config.toml
head_dim = 64
attn_scale = 0.125
bias = "none"
init = "uniform"
optimizer = "soap_variant"
learning_rate = 0.00294
warmup_steps = 200
final_lr_fraction = 0.0
batch_tokens = [8192, 16384, 32768]
Each number is 128 + 32 x the weight over its row's rms, rounded and kept within 0 to 255. Layers, rows and columns count from 0. Numbers have three digits each. The size before them is the row's rms in percent of the matrix's.

# layer 3 MLP up, 768x192, rms 0.214, rows 331-403, columns 96-191
090:121129161086135156133159131184121148101083188131089131101108091143129093155132127120130201164199155063081122094107120115125103143159187110102076122104151122073138092173100135102198110138063111141153130174133155122142095113162174134088092074183152150115141135059107132090125151122132101157
091:133113073168145165116137097109125116092110142153109149139112119103130114074131157080121130076120078078126106103105116073157128067142074085148128186101185111176104182102068168088078162146062126128115089097086187144156098167112088111153097145120131134086145121170082144117147129126107110091
088:147047147129136067172079157149094150089096154104096123077171169140098135130088140105171091162123107129153188098192112121145149167111105109129098130161141141091179122140123101149098142117061053146151142104127136105177113130146141077124105065129116111081206116152125049147129176161081118163
103:146152176073188141091113188125180095110110108078111154119194143126180111201110127114135125153143078091112100140140118133183086131138116090110072160144107202119097084105151105134167140164097129147102132131148064111112067186121117135134065121144148124079134075130087170127078113157133130140
096:100147097146123099128083173144122109137150086087151169103145133099127143159117078115112172113128147154113154073117166132135139112130156148155080126085187131107131120124157145115102125089075128101076109153077075132187174095095172139103108116189193153125179156161157119130106125137184179169
076:150121169161088142104082088064066135148149109106081162125098156095122133153130104129121114133165186127136162166081080155115145124153190159110181116138147145136100174108116128131109126109130132134092143120146141052063093127110153062188112113153151149144154100130166128126038144034118106076
106:078150180139146099151159170137157126131191139141092138134132097086116133109131173123134096192103139137103106113172118124092189097096155153106132124179165146124142193125113113081105124151085179141102125115180199120146070138134202095122098075150155131116125086173092108127159100129112060192
097:159128128148152158097133131134155172121084153168105199090195136118173124142143119182125116076144061075130114129091105080136167137135099096102114191108101100097190182133127135143139141177122132114087181143127189150158120077079110139152132161173107171193100160175143136117165142130170075117
099:141123150104101082106095119154115128136122141114171101110145132155156073119116116159171135129144171111103133130093095120093148122111116161125117129121145144145204145072158164086113133121119150067136045166063138198132141127164172139110182112138073082084101179083134128082180131162132130198
097:119154148153116116163181142110104109080090116114100145089172193164134139082123135163128110148117117097179106124094137124145073125167103165098094123087148103070032140080155116074125204113122106162179169110157140170150162099085115167094156174125085099125145127120111116187077155106121078098
107:094145184050148148133084195137093101070072151132130092088122133141166119197055128131121096132135132104136150091120097156136107150154061107119156137158148156094119173120137101130156096195131141145141097122140167117127101150153069147115142043113140121123186153179117130138123088138142169122
105:103137193137145237096127132116062082136098102106161132119062092106134067145116146169107153153153153139089165162121103085127147109139105135140131152152149141147085116127153148102134158138128106172092169150102089103130133153109145118108120107157066085152096234092090171140128144157123107191
109:120169100089080119166144134137111149139138118105172125148165131112120144088125096085100120105119169140135104151131159057149169166164121134097136127108191108147152118152097067095147169158126118114105179128156119101097094162119118116163135084138194125145124079091102152093117152159178088151
098:125100122133094105142117141126099133113081174129199138118147113101133133077199119138130137065122127182071123118159128152153118142097143064142135128048151115109113165096112126103103125143121101198110120134095146148121123096080126119085084099118123114210099097172161080095157172170115141155
099:160155107169103164108119098089110164144126189157163159106083148147126085109170096157140099152051096160133115136093124177149120131094174180105137139133067158141090194116105162137093197222089141132143188169156145106157140199087102135141141139179109143144205049096189123079115123071122110156
098:102157224170148121155093044140201162105102142128162154133179142074174087126113137119125084156112125113073081120134042096154147093126140100171088098176159138109120109079044135107085085170059074141167125146117156113103078131162199118080064140137097135112161135169093159147150142126133066119
099:114126107114117099203077141151077113195097145113142108158117103092071100167143120107104112082163151096164034132125120130175092153125053155169133189112136166066106089094119148122122121179102088136097105148153108160158078125098140127068102145087117158131107141183177137082158125134140103125
104:135161194153106148186131065172088143154135094106128124076099114039143183070136096132161113139121155149139134131131134128145185126134087168139124114123128137183086132155133156100116196109127063118120130112113095132073111163120081087159108165202148121195115143161157085124159139157117085120
102:177115137111129150166096132150166103085052105118116102137118113144055143144134135106207097172163148151089097030181107112100156122137097027108126154110139150117139083129122174151140172155104118078178117126146156166128112129141131157115055117105170136114137159050139104108122123123140119119
087:130157140135121104174187137155075152174103071129163109101140152123097191114116178079140152133055166117120157148131126060164137146127116155150164158098094208085115144164185127158097164108110144111098150124101124131100135186166103093090121134135127167154127116123152113104185172185064114109
109:153122145120140103072083105138127128109129077129135112126136088145154159148073146155171117166175136111127143042116097111173104164110128104122128137086122124222125108135106121191151135081119102114077157105090131070104105130055197161164149110120175158113149159094142146149143131095096096172
097:129115112137137124129098132091070118150142140089068119149118137115077117163135095142103073116097085186131133039114053150123117136107133128059112155162112157115140200095103115143159126140172204129160194127175133078123126137158163176125166119122120151106151057118120127153154094100096165065
101:108130169037146083130154150103176117095107165075160123154126090163134119216112125176128139108127138157069092141127090102150105128144082188090154107089138130105159165177129105155122091072182174109143113162141116190125101099152106191145122185140109077148136196132187148175136141120192135147
097:124140152133087110054138099088110090164112111145172194119120152106072161121118182099144114123127136084182124180131100171172125170140171171124101130139150147103127115121149127193121110130110111136104118094186134143079145168083122125093097110136105122126128147114131087109119121066168114114
115:106114161148137148144107168142171051097147069136151142086181179162159126138156191105094191143121132130136060146184108133085070114171123152144103116118160132144150119147102112082141147148120157170122119067121143142122096137118141111109136156107129196120170135190128135117152097137171109182
093:181181147138130153119143110130209106109115060177133167103123117136182126056069121124071085138138128144129091123144146105096076100149104157147191109110128106180163118142079139132127129066122126132144135059143084173181094075142142155130092145117109172119135119120107091164162113151139111153
087:111142150111136152094055129141161119149138137178101157149160148170147124131102088118114134145121095097150123094046111138114165127193139104110142143135102167160131088064144095172102132121216115127091148086119148118152163151095149091203078123117125086109146106101123122081138120141162133102
093:190153190179109141121127221117158140122133111138187115124146114157092064145097140154110148106142178107109143131104172150169176157169070181124133154117145157055110114146122143140152178168061174187128059112074113097105122182112077106133166119121150088136122139158119099056132104118119146168
091:113153152155128132132167138124092127091074130147138058145108092168175097153076110114146116097103162155176090118117067104113126202137136143095169135157089157126145122138130137106078094137115152113101136149091124168163154160109116117162118108090027113142162078111106159118098136169144115110
110:147114096116092182107122065121137175158135219191117164134077112120122139064124080185150050093113116124149151175146102118106123115098150126059130152144164132177076152084118138158100088140133109145135106129142127158140089166063112122187146124139163138146106102093098133137121053114172143119
075:144133123142158081073095011102170191124139124140156133081174148129145106087099171159109150122156117082117138147176162131194210129207093136169135081157160165121166085133089146162116145096160111141026128126132089160109124194149116115143117176135147120104143117114113197161151158145122071126
093:198138161133106112141123146115142115139138122119129088130111172152042132091121166113111141106139075155133151118112191139131080122128208110062191175115123066194145126083126155105133081126128190122133109175113121126163154125121171125103165126106095133146157114124106161128073107194142004160
099:149098131107077107157128125159145166100135154066091139151174090091098113111169200109059087132117085154044169110105146135109084130162170137191136127104144115094139129064150114142132158180163172112139143114182156099127126123150147114105084088153180144142126121183115108117136143174129078088
102:156180085130114076141204172077104161155142173136128118146107102101132156152138130146151129171189093172112155121120120129142141099039141131127156124163152111125134101120159160148037075131119079148107088118143144087056086169138133115151157156105180109153146084117142152126164137134127133075
090:122146147111139104145130166104070170097107132103066132143141122143169142177110124154123166154140133168100097133097124147094092061095109170095112121151143135105141095085087130083170082208194124137100127105128162105094129069120150094142142097108138111139154187124133136060137068182157137149
116:074061141108148181117127160100125111072081163111134144061115191101143210185136144065098133198171072074159121155137147106087123147174113154123162090148112170151112096146152069159136158130151132139171187116114122145127158122128080117102188068133130110086125098147130148104114084111137145139
100:081138138170134141144131084115143143095163141118076111109119176175129151079132193107133106140148107180109113090134086118101111102095131109094154145176036203106182126107167161159112163173114159089129100141126108166090167140124076142122143171171092159176159187172093096099168133153119129109
098:166116152149158115137184139097114075111120141148128164116146122194155129087071143117129151152194113134096112101123107151151106158128110096125091096141121142121094065136128088129110105098153198139193149107125121113120143161142118126164172172120098139143145110137133074131133099162159070176
100:136165096095124134058176171116189148080158105164110130138134162151134139155111137174112112085065115132086113125129106162155120111144141088131129100079154181098111098150117107154139169142048083105194154150142106088123178132135127153171068123070161156103162142188108167202104087075120102096
084:174151118162090166184139104122105161126093164086151085137142135150144099114090171148148104129164106174168165121144147105147103146128165108129181157131148120110132164093093144080147179144106127144066138167148117104151139157089142160135094087120112131165140098087140098133058134111093073079
096:093155143189122099178122193131073186097216116127084123128108101101096111149179108123073098119062153106167094106112091146110145155166150138159116171105138117114117149163088103125108150042122090147119094091134172100135097062098180108154124159097115082119108106142086187093172108161123124174
090:139136198135112113122131087059157155121102073095167135122128105137126079110149110126098154149084188098157106133097150175094116134148142160146096119103162190097118128213105090118147201147131129149136162081138070166104150095178127162057126103167137198083119138116176148098124139151108165158
093:133180124129155083162158123113063173151144172172051121070075130111113150139134161164142170118200146136169164132158166145103119081094057153071150097169110106109128098136095120123130097195200016097086110161186108121183122112120088137161083133131122105112097121156155140125149155125128138138
092:139152127073150180158154122091141109091165132130115136089111135127112147136070115128154122158117129178160124103113160164113130087129150111052115135183109166190139102108161129148112123134156095144116152134116109095108096162169120164195136141141158180116170048102097110122085179183101088181
103:178125147102143109134109149111125068166132140166086174114075071138144138161094127166125122157039100108171092080164118154158086119139086049090094152159180150112128102155116141119145121132123161155121179102122118115124096099130136125130132141109124163056149137093160116111129089164123111097
089:123133104186122141151096127142122156124172131089096092095061152140098125081137127121170132126186064110162094142119129079132145139155111079124163167158106182140139094153110103132127111201163113169142130125124105122069102152101090133113166144182178119138092147083167136117092082087098120120
101:124114164193070152118137096125163095175159083133108124119139114130144184118070081167135157212095151107232133173169148150070083083078146166096139119115142185147089163098088124139118181114122096114073194089118184128149139175113165159175111163163133122126139117109103115101145083155125147099
087:174117091089132066140101105163108090108152097143123150145084106107141099081130135121092165169161137082168166141119169089137171161169173142154148112138146137142170080134161109096094097081108062140084170093137159134063093124103132167106121084100175121126110141113156091141186180171129211110
088:122075132142114133131108107108099072155041115162133113144121095102142152100113156102136144040078111096142121136189079136167102088143097086167187204112134217138150111154114074136171108136172130118119138140145174135131124149088096147150152095115206137156150146092103130107083116149081097117
105:174137155092085186096125128163117112106145104157124197146061071199103110148110069093080155202172109176083110153145127116115118111197145083092158126161134174152129163129136124136155137118154122128109139169105137113085124134144065162177126082130189146117152216097157079115149098118120097164
097:187170118137104135071151147085138120111129138130144173112091131103210084183160133142096130094109140178120103168172150074130106181179140180070083144102156141138109146117166129181122136117147088142114186165126124118139109103149097094100142145133108203141109126110082135100104137160107090117
109:201104131110134119126073156110142150140093120110056194134143114091163112143097169148102093169114125176108069178178142154122173148152137163082082090157145114096123108136109129123112095123171117147079118087169108123126125107122175130137142123158090113195132104043107126204151194148111070127
113:131120179166120119106111170099150109106126092089101129114137085130128113121098122159150086136122136143120109096195116164160128104107122103111136171138206109140149140105155153130152156156126049118111177136092147117100132084180172167143119112204157169118110151153152126116209146107121119100
090:126213160105144141089139127127117157126158129126182146164149117088107132105164089175110094129141105114156153165180091133081198112149139152160133153108178151134120130148117123143101123071182134141063163097133111175131107124100163097081126114061078090120076128152117139139103139169116078108
096:165104179104114122138154128118092122089054141155115109121176122140114118137134184123107123171170169139076207146171079125164152173093118110123080120102131083140143139130180107164168126116151072145166160214152111077113105089128120072131113088139147136122150192143141167142130153160118180085
093:127111159176152110118126141109160113156130108086129079115083097165126113114111110149135160107075204143146105163177142206094153162124156095163145106122084082138113156140127062151139152088157156095081137144161078113107127110146121175098120103126161095149119099100124078079155146173130168113
098:117118128115106118134149113103154170149150158123149095086161150068164182147131134087114091116109138145092142128109194175188206175187177152124124116104091187123133101128160143170142158130090109118074143108135092185121169123129182116136123194134143118135161161080076116143119178150069089084
096:159150143107117115130107096129085141165128116125118085118109105135123116052065089123118115099079138072144124146134117118157101175146166066132083139142116124210165199182099150112112077137150110098116112162140143154128124113097115159113123051210122095171085115062131085106122142079151137105
093:149172096165080128130084104084091137137099100119138134100103083153089109098155127063152170060088134092187141137084153134107103148169111163120112116174081106136090173139153081162132139103156093125089143121068116080148103123097088143116106063147131125177135096115196038074117159110138120164
114:115135107175150112109214101103146126137129162171091128126125149197137181036132110056124179172140129123109197142136163146108146126107183205156139132151184128117137153211111156151109121114103059160186068117141132079111168128088153099107091093135150134134128149130088097119074120146114136169
133:153165155105111176119134155109126130153117171187121125076079136122151120192141171131094087128160133073133154141177114145107156102083143150116147054128179120122085153095092161108152163133144132174118213141141152127150186167121142129084110091103055160110124131127124163142073144145101088131
075:151178229105178160103164149098161168146139118158136074121160144109130118120111137135138170111118172151137164146120170111146098126134145133136125173139175100131145129109144181110049164143118149169135110098109119139148103077145071121151075194139149143159171197131115157126112085125200116187
112:169137106131128079140125123110071155159109149124132172128137104122076095107073157066145068148098098155133142161207099146117034118080162158123080133158110123114047104118125102115133114188149079161093101140115179132178090145110203074130149085119131140134128115090144132111144137117144143092
126:134104098078146077118116101111165110113168099156091129128125122151119123150236181122104078122136098109119089162115138117122117116127163163143147156158116142100165116142103116067090218060131148130087115102149136098148108141121104137169119167109122132165184120070029138184107103082116123114
100:137132206168090155125137145159085160199138176147164166101113103127100088094110095167085138121140172172157160161118108179068147096154156151141091091194126101104175146125110138145115118077134132087119072142113155115123105149140173105109167160178156074085064090135148168132120138171075097076
092:144125083108144134149146072167151137080145147136143099113110084126095145128166187088113101133136157162138118120151145106136119153125165058093088093134111127085161102101156116168157110171108126081126176075162137133123090131155117099085079139133098136151147109122148140100113133161127163106
083:069144194158181178075142153086069103211114066122151121102179164138148167127139117134109166113122146134176083107118150098116081070113166107121117172153127130144094098183170081095153135150187175078058166131151151137135093162168097119156124128114163145140185053119119123128085100131125134089
119:086094141094183111186165173069161129168112131107128115117116115187141152128170168098116103113094227104140103124135133112100110127091162159089161156130189172178200159088144182130110166149080192140150097098151124128135104136158184090158140093132137154148161095146066128116140159182142102151
135:158087126151155118138113118110107124098116181133132121165155125119108111161153150168178104120089103099094165156138129181177117061108105132114157221090110112103155162119128114156127101120177109118111133097100152130161122113139166076165067111099115140150080168151100125141105140212119109096
070:135096182100144110137072149141107158146148108104095131122100052187107150149099163126115161138093170130130095129147146130102151051153086096112129091197120170082096112132125115121082137150159075088133057111090109171076144074110116116142125117139144083068131123085134169092142159115138123109
105:179100148147114109122167111159136131079096134131166164174143083043176082106121103133145157164033118141083150119104149085102175140133075190176144110080111123157118137184093119189155117114163077138086134116136126170062099096080137150175168174158097129170094087111094139108181088191138130120
097:072073134120161150158159044153093173082082135150138137215115074124133159078131084149107126145149136118128146121129144079146198078132154133093107162146160146190139191127144135121121160135106080172147087156124147139125183134057154122120065153120167122116121090146120154154134124178110127123
104:121128139099153138118115123194142164107089115108117064111125072185107133065125151220138152129149153212108107168125121165056100144065147114162199129157061107165097164146097102189095148069080161096147157136145068154130141149107125094130127163129117102145135088095103123122099147131147105141
# layer 3 MLP down (transposed), 768x192, rms 0.186, rows 331-402, columns 96-191
103:187147122142121115134126122087102108056134121164100135140140113067118152100097138118077095134098065152151133086091125164150163143160127126194096113056121140158100178100101115078188209094131147148128159172136134102090124177124078112139071154150132145153113114122136122127140124125109117107
094:167137089135147179146106159135130098145195099110119145125112133107128181181077126106101196190111163076093123137142118156161141121140139129119136087113148142156101128170089159178107170164148113058147144094087178091105150106167148092171164128112101181124110135119102170108131126173094089198
092:042070113114087106109098155058119081109126117146091165153122126086144135067176101099091091179117147130147078174174107154188099123126121109147168110138132085118184118077109100134161139100148146113127061077159095134097120161095110151121141145119143091140121152110062141096151103144185135036
099:127154123158146170099174182154103112103106101110125118127139118145069069111123162104153149109195096117130175159091115130131099150144139104150152113109213137157149137109148078137086107192136094083087130120202076139158169123106127153104190094164170143098099129173095106084176141117141119140
103:050076136141049195223192064129143169137063134138121103159128141145126150149109127152136131136100158136101117133108071140155117138133139084102127152100085133104152158162083107144120033152139098109170093166132099211078132107076150119193133126083137091120103115114110142108108159129098120106
097:107142114093092078134132129116138140113116117156120159143098140211108079122179138128183160115159188138141189102178132142101180199136123143130147146151129150065111144106134078144162095168185081127136100143104134083094129178118125135104119150099109155080120147124136079191113119081140150117
103:107096110200115121124141134050185219131064108113180107065127144125130097136149146120123132082077118124136156179066176170150161094135112127081143104147175111141067104110107148161122083114108128101139110177111151158085113149161117091133126161152119138150172130155150117125157143180130166163
095:111135118140082131152167120110125089118190140093095127118096164160076141169112114059155084166164141146125155103165123160102127176135137212132126061175064117165082058108097101094096095132148111133154089098116099099086146179159146137110103138159121110057084095120153123094092143127097155162
107:092110205125182116142117145130122129120093139062087096149158204161121129177128132113109117077132112092127164168166103112135158138084126211108140141106144149118128124120113166159123163165151112109159086107171104138132056142111103168067074105083097053153119120145123128109142233159109191178
096:146117109090153138067105107118119142106142130145161172141086064139129134187145162104153109085159104174124077143136137086172182103112094117138123171127202139118166103181131132120121111140150114157091100114169161118114137146085192111144128165075128085123140163111086100124176128134211064158
098:165134151106099144147094096100135106148140105111070156153146127081133141143154104085163049102068106076164146086156066114106157165122113103127216161160121149104135136085115135144138145163121085115080087088168172119113182156128141101163104133086117117139130159117128171129117133073174141132
096:123133111124097118103187178117154137148213145094107173151137123132114133063115098166103148144103077137152118145156083155053109202146120092093164142135111143118134152130148095113135166076119176137171141104119139170136137125180114101152168113112158189162119126125153126105084068143104210117
103:080147079152183104143137142107075125144145138169177063183148075129154126128081093153070119093129100095109089077124191172159163131119164162106122128114166150161085145124114156082111136094148179148103161134158105181090122159135107144080134115120124132131145138147122145065144097093127090163
105:131088141170146097126128078148087167085151158105104084169130122182113072124070104158125156113142145159167143116171096089097175149138136139119161091169145156143130135117179101136175119115102161159093111136139100193172108109108099082066180161128073155131124128086145109144125094139153207123
097:141064091155125106116172139132101103088105068114128136107138076151116150125165194138121170131138087165069120150108136149099157099169143113139118137150098112140112084177161171124179109107156096122142095127167195129126161175127164133153149101119162132075093145120225114146132112156131115157
097:116132134151099135076171164162137158180193118110118194146111171154077088096113185107136108117097103117150177134190150120108162174114122141119122136141121118146070117142105146172167117156128119163118156105173116137157142221116098123187101149108146211208139162139130082083150145138159136178
095:074152178093142172160152082108096165162181151187108166092150180178128107127113143180159143120147104073135098103154197159158115109108165084101169100174108140132170226105129102153080168100142176141154153115076160112109164130064092119130183168171119186175081084142106120133115124076102118177
105:094153174155136136141137145149145196143141078140138132112170142103129143147104080167108141063109167118169180134127135144150105119085148125174094084143110133137152108128104163092125114152130084153138128114072103111133118084104098061173178069128122203142132170083115131099152080156155144110
100:163204116137137118194142142124096177104189148159147107097116067181154118161110084124184141096130133150154118164136132130139137119147111158146107113158159144079157134139110096157064152093087168146139126153147149102157116212118103186131092168116073133124136152173128216167157131104113118144
093:158117126173119085061225177083133164127142137075084190148121155176132085108136120166113074151095132102139092166157127203120136116189122128119115086144085128122207176165152168081137156139120093116099135096125094139097087135096115157168100067144152168111134120166124074107138105104129118084
100:092124143121179148140116150132117131180128085212137160100144157177100111101185107168157134106036075127113139111109090171153118089113185075132111116126104079128111141174145176109087146158108089104167108094137081064168141160170077077149167157123152131108152117144113075177074158145070162111
093:144162142148145077152153117189123132055145077134093115103096083097173103149023119110140185101078104148154159155157167105133157112133082161187148056154176095140098091186076099057183132096074135136126096127144085164157142140093109154119066148125145135152102124162100123179114154165123202147
096:121088161163156171112115145175157107156070107124080156166159164088109147060138128124109085156109089125158189156131127085082180126081150146086131168142110090092136196078106134080140125077099143129109189087106166140167094145174142090158086046131134136127155113123099121096167124175087132150
097:193113113076086065128094124148126179125161143127155126102123104080145101113135163129133144175146144114148114142168146140088108178138124150206193159082089133160146141155122154172146097083106145155132118180103175117150147127108096100092136235179161073133099188080130155173127124160098102096
098:134178131138134097115135112132052104133141211187071150172110094085094183092094155164183092117127128155124137133098102145174220129098123112135120150146164195151149175084151171170151161166168129157071102172114120121137146122126109136146136104128166059081144088125085115160140134099115142105
090:109144144105147183093124123070085100145153125093130122110185186131134113137124081178139151138163142132136165149058110130135120076162118125143117175112146133156111138102149129108113134144132094170096065140137091073085137102172101180168109158124185046184132118117100099082123111091131145121
101:172153125127173186166101122113127101106082126175100133144192175150116060176088117117096100143076176116124144115021130149096116139152171146052106180162147147086139112088109116161140177142178103156125173125124170129105167161108182074177105139130149096121125135124061089170076141139132146091
089:126083095122148187125127055072171093181130106122091143147103103143144139113128153093115170179147114143156056082142126071091094077064126085150150124148123111104156114136160105124155108109136112109071138051153155131134128135105190118094150084128151174146143136103123113150078163127123140140
100:158152153110122150155175092167137089188063142122116108186064117105144134101106159115142157038140146163178116144214114044122141137131097095129123102112093127122116131187121136123145118104099140148140151063107084144116071190134105094098132154139102171130110142116121153128098110128082071132
104:122123138093101107161135104149154101099147112138154115115141064106154108167152163097137158043143194110155139107109210082205132089131150134124138115168105096157151141107171136115137061128155062118175108124127145194220140160154122128116111157038165109161120115095161165096091117164100156077
088:148137115131126152120072152120165128102089123088110142109123133056088128159210141124166133156185099133153170173105136122102126193103141143057153171119101106158112132163156111124117157216120121145126197163145180114145083062141159145121130107140167173104180082122090105074137090071107106107
096:109130110176169141158147099096151138132159162124168114095120109192108087165112071127147117118106095144165185123107106142081112087163197146130042126113116096185136133128138193169132144169164115109109096132165140111109119132137145173073108088190151093115124136109145086125166119059132109147
099:085130094162213124165059099143105086108119124163168095126156112111088098124144167122188154065217109138200136142156146131182084150117113139084162113168138117089076181129159122109134119126131113111112073116147118109174159074084131138159217156148137083186133144049107086145088127110153154115
104:093114092156098097124113119166062142163143168145135109118115137090175139169121123153157106136158116167132139135149122035156067141058141093133135159129092192137131093153165096126180163138145184100131124115152137101137111147094141143149144189152174151143116122158146128129103181106097094154
084:143111140110144154099114149147151117107138131133140073154097173121125149139116144124152118045177148110091136155133067096157139130171161085135152072166110034130128132121120116141123188082081161130143119155151104122148086181141135147145134193079146149158103064110149090197155096080123148144
111:148145193069121114142123100116048119181163136223112131137123072167111127053159132115123143063125149173179176114079147149133108119139088115111108187178093110116164116140120094116132113111146109189122145065085145150182161118127160141118100145126172185131106144148090102151070210174144135122
097:188111091121132126138104149108093087171157138174176149091159112088112138141156043171155132063125116092117222145111154137116122160178135110152101139181132126160083175185131099122106133092105139143121176109131131093168140081130112104170187113161151114143141144089085140123115108198128130172
107:170116121119152166123084112162144118119142174125167113155147101156080104124157139182078116137150080152129121126121145114084067143077115091133069076139150127129189144138102095108162102109126117094101078110172188150134125134083109043130139121171181130151112142157148133175151101143113171136
093:132129168166115160167094072192075108160184161054099090175161148123113050035112114100175149120144142155152080120074145143140171122136115170157146175117164125130157174101135118118135146093110158135155111109120156143179108116226169160081170126144112124178086102105126127133126197140095113119
086:141094183131170093081125087133102166134181122165159150063100123163114154157109186131168090108072108136084173130148137158126085088186108127151115109132115123158108054124137157190133119124134148074073157127096171121105098059110145120091130141146085119115148183103133134163175107095100118174
096:113173053103098161115162167115194112199059119147134113159160142144183128114061129096147170103160130128093181154138196074114138080147100103126113091145070155142084112147117155120090125185065172109192118127131110139123174145117109108121127151158135157124171098159125134198132118142148157135
097:131129188127131090108142040164142103108117183131120091100131129092198157103065146125134113127128070147161113065108134053087084102131129088115153153094104113126142154156143075111123171133122116167138165145072175126162122133137100103082101130185136146171151088130115085156127147132055095185
096:118084180079163170123143098119125117144092126102112199065113141068106111103149123097120081133078089135027071143136177140153192138161166102161094125114189163115158173078124156114097113160065150172145121151099150096149141130142169090128215098132092060173180127118103145190120086198157133124
094:138162107152107156090133145161103068128095178114123075120072101095147098121186228156090159138100103111154114128091094111169058112127177121127142177123187207116137104116139110145095143181112153123189127126136196128133216128104094141071104128161132106162085196159161172094107133094109107096
097:050062100115104143104181138222151115094142068146133130077132141103083156141083147116173134079150175139121106127130135146109120148106154101181102153152167076162133095122132142122130144074107177144119099157091106157077131119200093150146118186098104140094156174107191128130120128092151082149
096:066112202213132136180133138105083154143181184156121118140060148145120144152077078137177138109103185118156109122118193161098125166092180136069140117126103086154104115144112093146113088129130149138091144173140143138146031132120119094148119134151101133152181176158103133101070130162184130119
104:110128132150093111145067122131141152128120156123121133138069104193112169149081119174128120128157161117124165180128158153164083126191084118073103147119147126133147122113128088112114113063157157134124121112103115133141152128121094139070154080105136097165144152132129127169098103136047196064
085:109154101187210187101142132160095187162130080134091120152145131106153146112101169107070073145205116107051151127101120153127095134121121093178110138133123102113138124149137138085093134093162114125024158163072136065101059135168119133151091132095101167124142107093110110115182112168110092114
093:085145080058135163117083127130215076129150076094102153132153172106158146149109117103163144175139171168146132123107126103177120148086115067135120111156076153116102098127168113155118104117166104059105187141140154112110118161167172191111099133180182118122086143134152127094087104137100178116
109:053142137113115180163202145140141154179117113132100133120114091109161126160104130040122114141150139135164144142102102186074170134130092112159148102161094138143125159139150203149140142124133172177111138200095123160130111144062145136133125126115156173111081129122108102143134171132131115152
104:071129097094189097135130167100067148066089133125175155070089115156124083140113129077108192165129136164140105145129133147093157150170102080151156168169066099067106127156155143102174079063160189114072124051151153181132128153075091105108166111138146161092144146130179129098137123116106139130
106:174140126160086132133147188116192083161163119168168195153154117123062166132113141100107158197118134174169150132149084126073125136131158060127118153142068076152110114116120143170166119193138132148149164172124125200121128138154141146155137154119107171156101152144125088132110086171172119096
109:086109090086122144111043130138145135104089120100130115076138161148164096130131163108167124146145102181111128170199172116135099169160184137136121121142097134144102174135102144126120146076123162143118085161144138131133182145155169107088167186117097130113096190118115107114136056122076131131
098:187132128174107143128095154109211113204133112062132112096063144130129145145082144103103143152143119127142107176151206138096147155164116081131181087124135130140117183080148098181102106105125075093184143189105138139140130185145110169138175096161113159112147091111159141132106150142141102132
101:076149167147121087127160132149099130168113161197114178142124079128102089119157133120130120114100119133121135103120153194113116039097115102081106121120126061164126124175097113167133122127123198159038142162121144117090092045086141063105168155114124095132119219140094102155143144114095093177
099:128096156126143103174106059163145115139093141093147083206182117082144069104160146137129105119173087130149135154125077116127130172131101142051113149054136191106108108140195156162168097068113196174167082161154123106123115173107148082092122148121110134138089158128059110129120080172125104197
098:101099161173169148117172152164133142157177147145155142113161123108089092116129096074178115107156106120158120104130125143107137118122136114117091145110093149150122088166148109099028187193080113146057179134138093125184160101035098032143131082140126089150117122101105106115157057142123132136
097:099137092160137124207103102149125113126067143138160173094122099195120111182155111112223103120151123127143102122123115105098105043103185103138142156112166120097114097089103162087067113151157135133191202135121199129137116123123126128071132128122100119133136148128139153134229139160144155155
101:078147118206090119140135148092084057106197141104120117140105141132081106103044161118131108157118118108149090088113151167144130142100132095156165145103098177096146142214159110083128122089103115147133164116180143115083137115141132139146089195111095126091145106159162152096171093109093175114
102:166140110094163129174110126148130134082125139067147128132134123139149126166163107095069145120114110067129140121114102194116137169114113124133102147133119176126153117136204128189161114079124126140098162098145140134169140097145049135113139109153144109168156102135154140135104111115153058119
102:154175151143129158139103154121118148121158080179112150098152092110149176088130130108104052101098076166104188100124160152117115132085100142142164193129109138174112055150134119115046142096078101175108118129125120081105157083185177132134149174069113107179123152080114120104084121104117072162
094:115182128160070107099197177177117095141116179136137087101174147153122131099146116116138095119116107159113113148097139119124118151084131116132062159050119115158066150151124129159103081126077124113095194138172164121226111129105108124133106194170125148063124067102079122155080114104209084120
105:096093173142128105129124083178186119140119130078127038072134159130130165163169143146133119150189141142132134108105157127143127068095117100075131134099155170081119124139136176170121114154107124082137161076064113127073132110129160222096163116118135176110155134151094145150148131136075136127
107:121100088166157120136144172154055142091147129101176107141134177090125127128114125081098095109110128136118166135150158094121095147165128079133179064181106122128095169142167079147151111106150077097184168082158107156093132110099129145128123117126141099102176147153120070123114105093034180177
105:103131118132137120172181142131154126183181149165111137140114113191166117152109098146155184120101146145084139103127077142112158107176123123141128115173177093147117167158053153080111128194096173149195042179106125160125142173131127135152162140125081129097138136083119080068136095101119144159
091:057111164106098124142083154088159119143097150102146148158113126127082097161196101133158123132132138175116123146176093065187124149083127182165147168128135098114090164135098116123120135131122085152077094102092110155131178186134088098176078090169191144130104144115136165143124129108185171093
093:100122148119143105122200123138133092081167158198081101096106168151102113139152123103163172180153123156141183132127073135070171150106182117160121126096157211100160134125094176120132153115101096174145148126103126145106149130113088165127143163158172110147124112128079123124096109084200145096
111:124107110115092122126145150153180192165107119148159112128171101149160085133140097079077143141133180167189127097083147118142137161072158120121113100120098149097124117111135151109133089163133146138108110139095165148112150109197174187081134152140068129158128119094123149143129119136125081171
113:158133128159103130083065153144142171119164154168134165109160092116152157200100078127094139167146051127115117107108101173112098172130166105080101129108094182111132111106160126120100128170126155108115127134120140132139166063088115127115178114154164101178113195112135087068214155161095102178
092:184158064106118139116168176106146055085140160153168123176143150105134077098099162120097178110129173131127120190110129157132179129113132134123161096120156127166164112122104134130201100169077147116111123101133132117128118119089137143133188175189137046076128074141110129125152084088149118149
112:098152108081149095138149106161152171173194098139142147139056050102144080116076107127148100136167178174118150172077166088145144059086099114141140116080148187158116105113145106094122152168147095171110149125145062165110135090133112088149112113094152174122104070157101120104128134144097132075
103:147097134128138090162074145187134103144117077100137174127162169111196172123113212123111148112106163100118097108059136096161148137174181142127117112123122110121100125125079137132122155099072172092064104129095106180160107050147128094145189114136075121117107106101181146139118107144142124183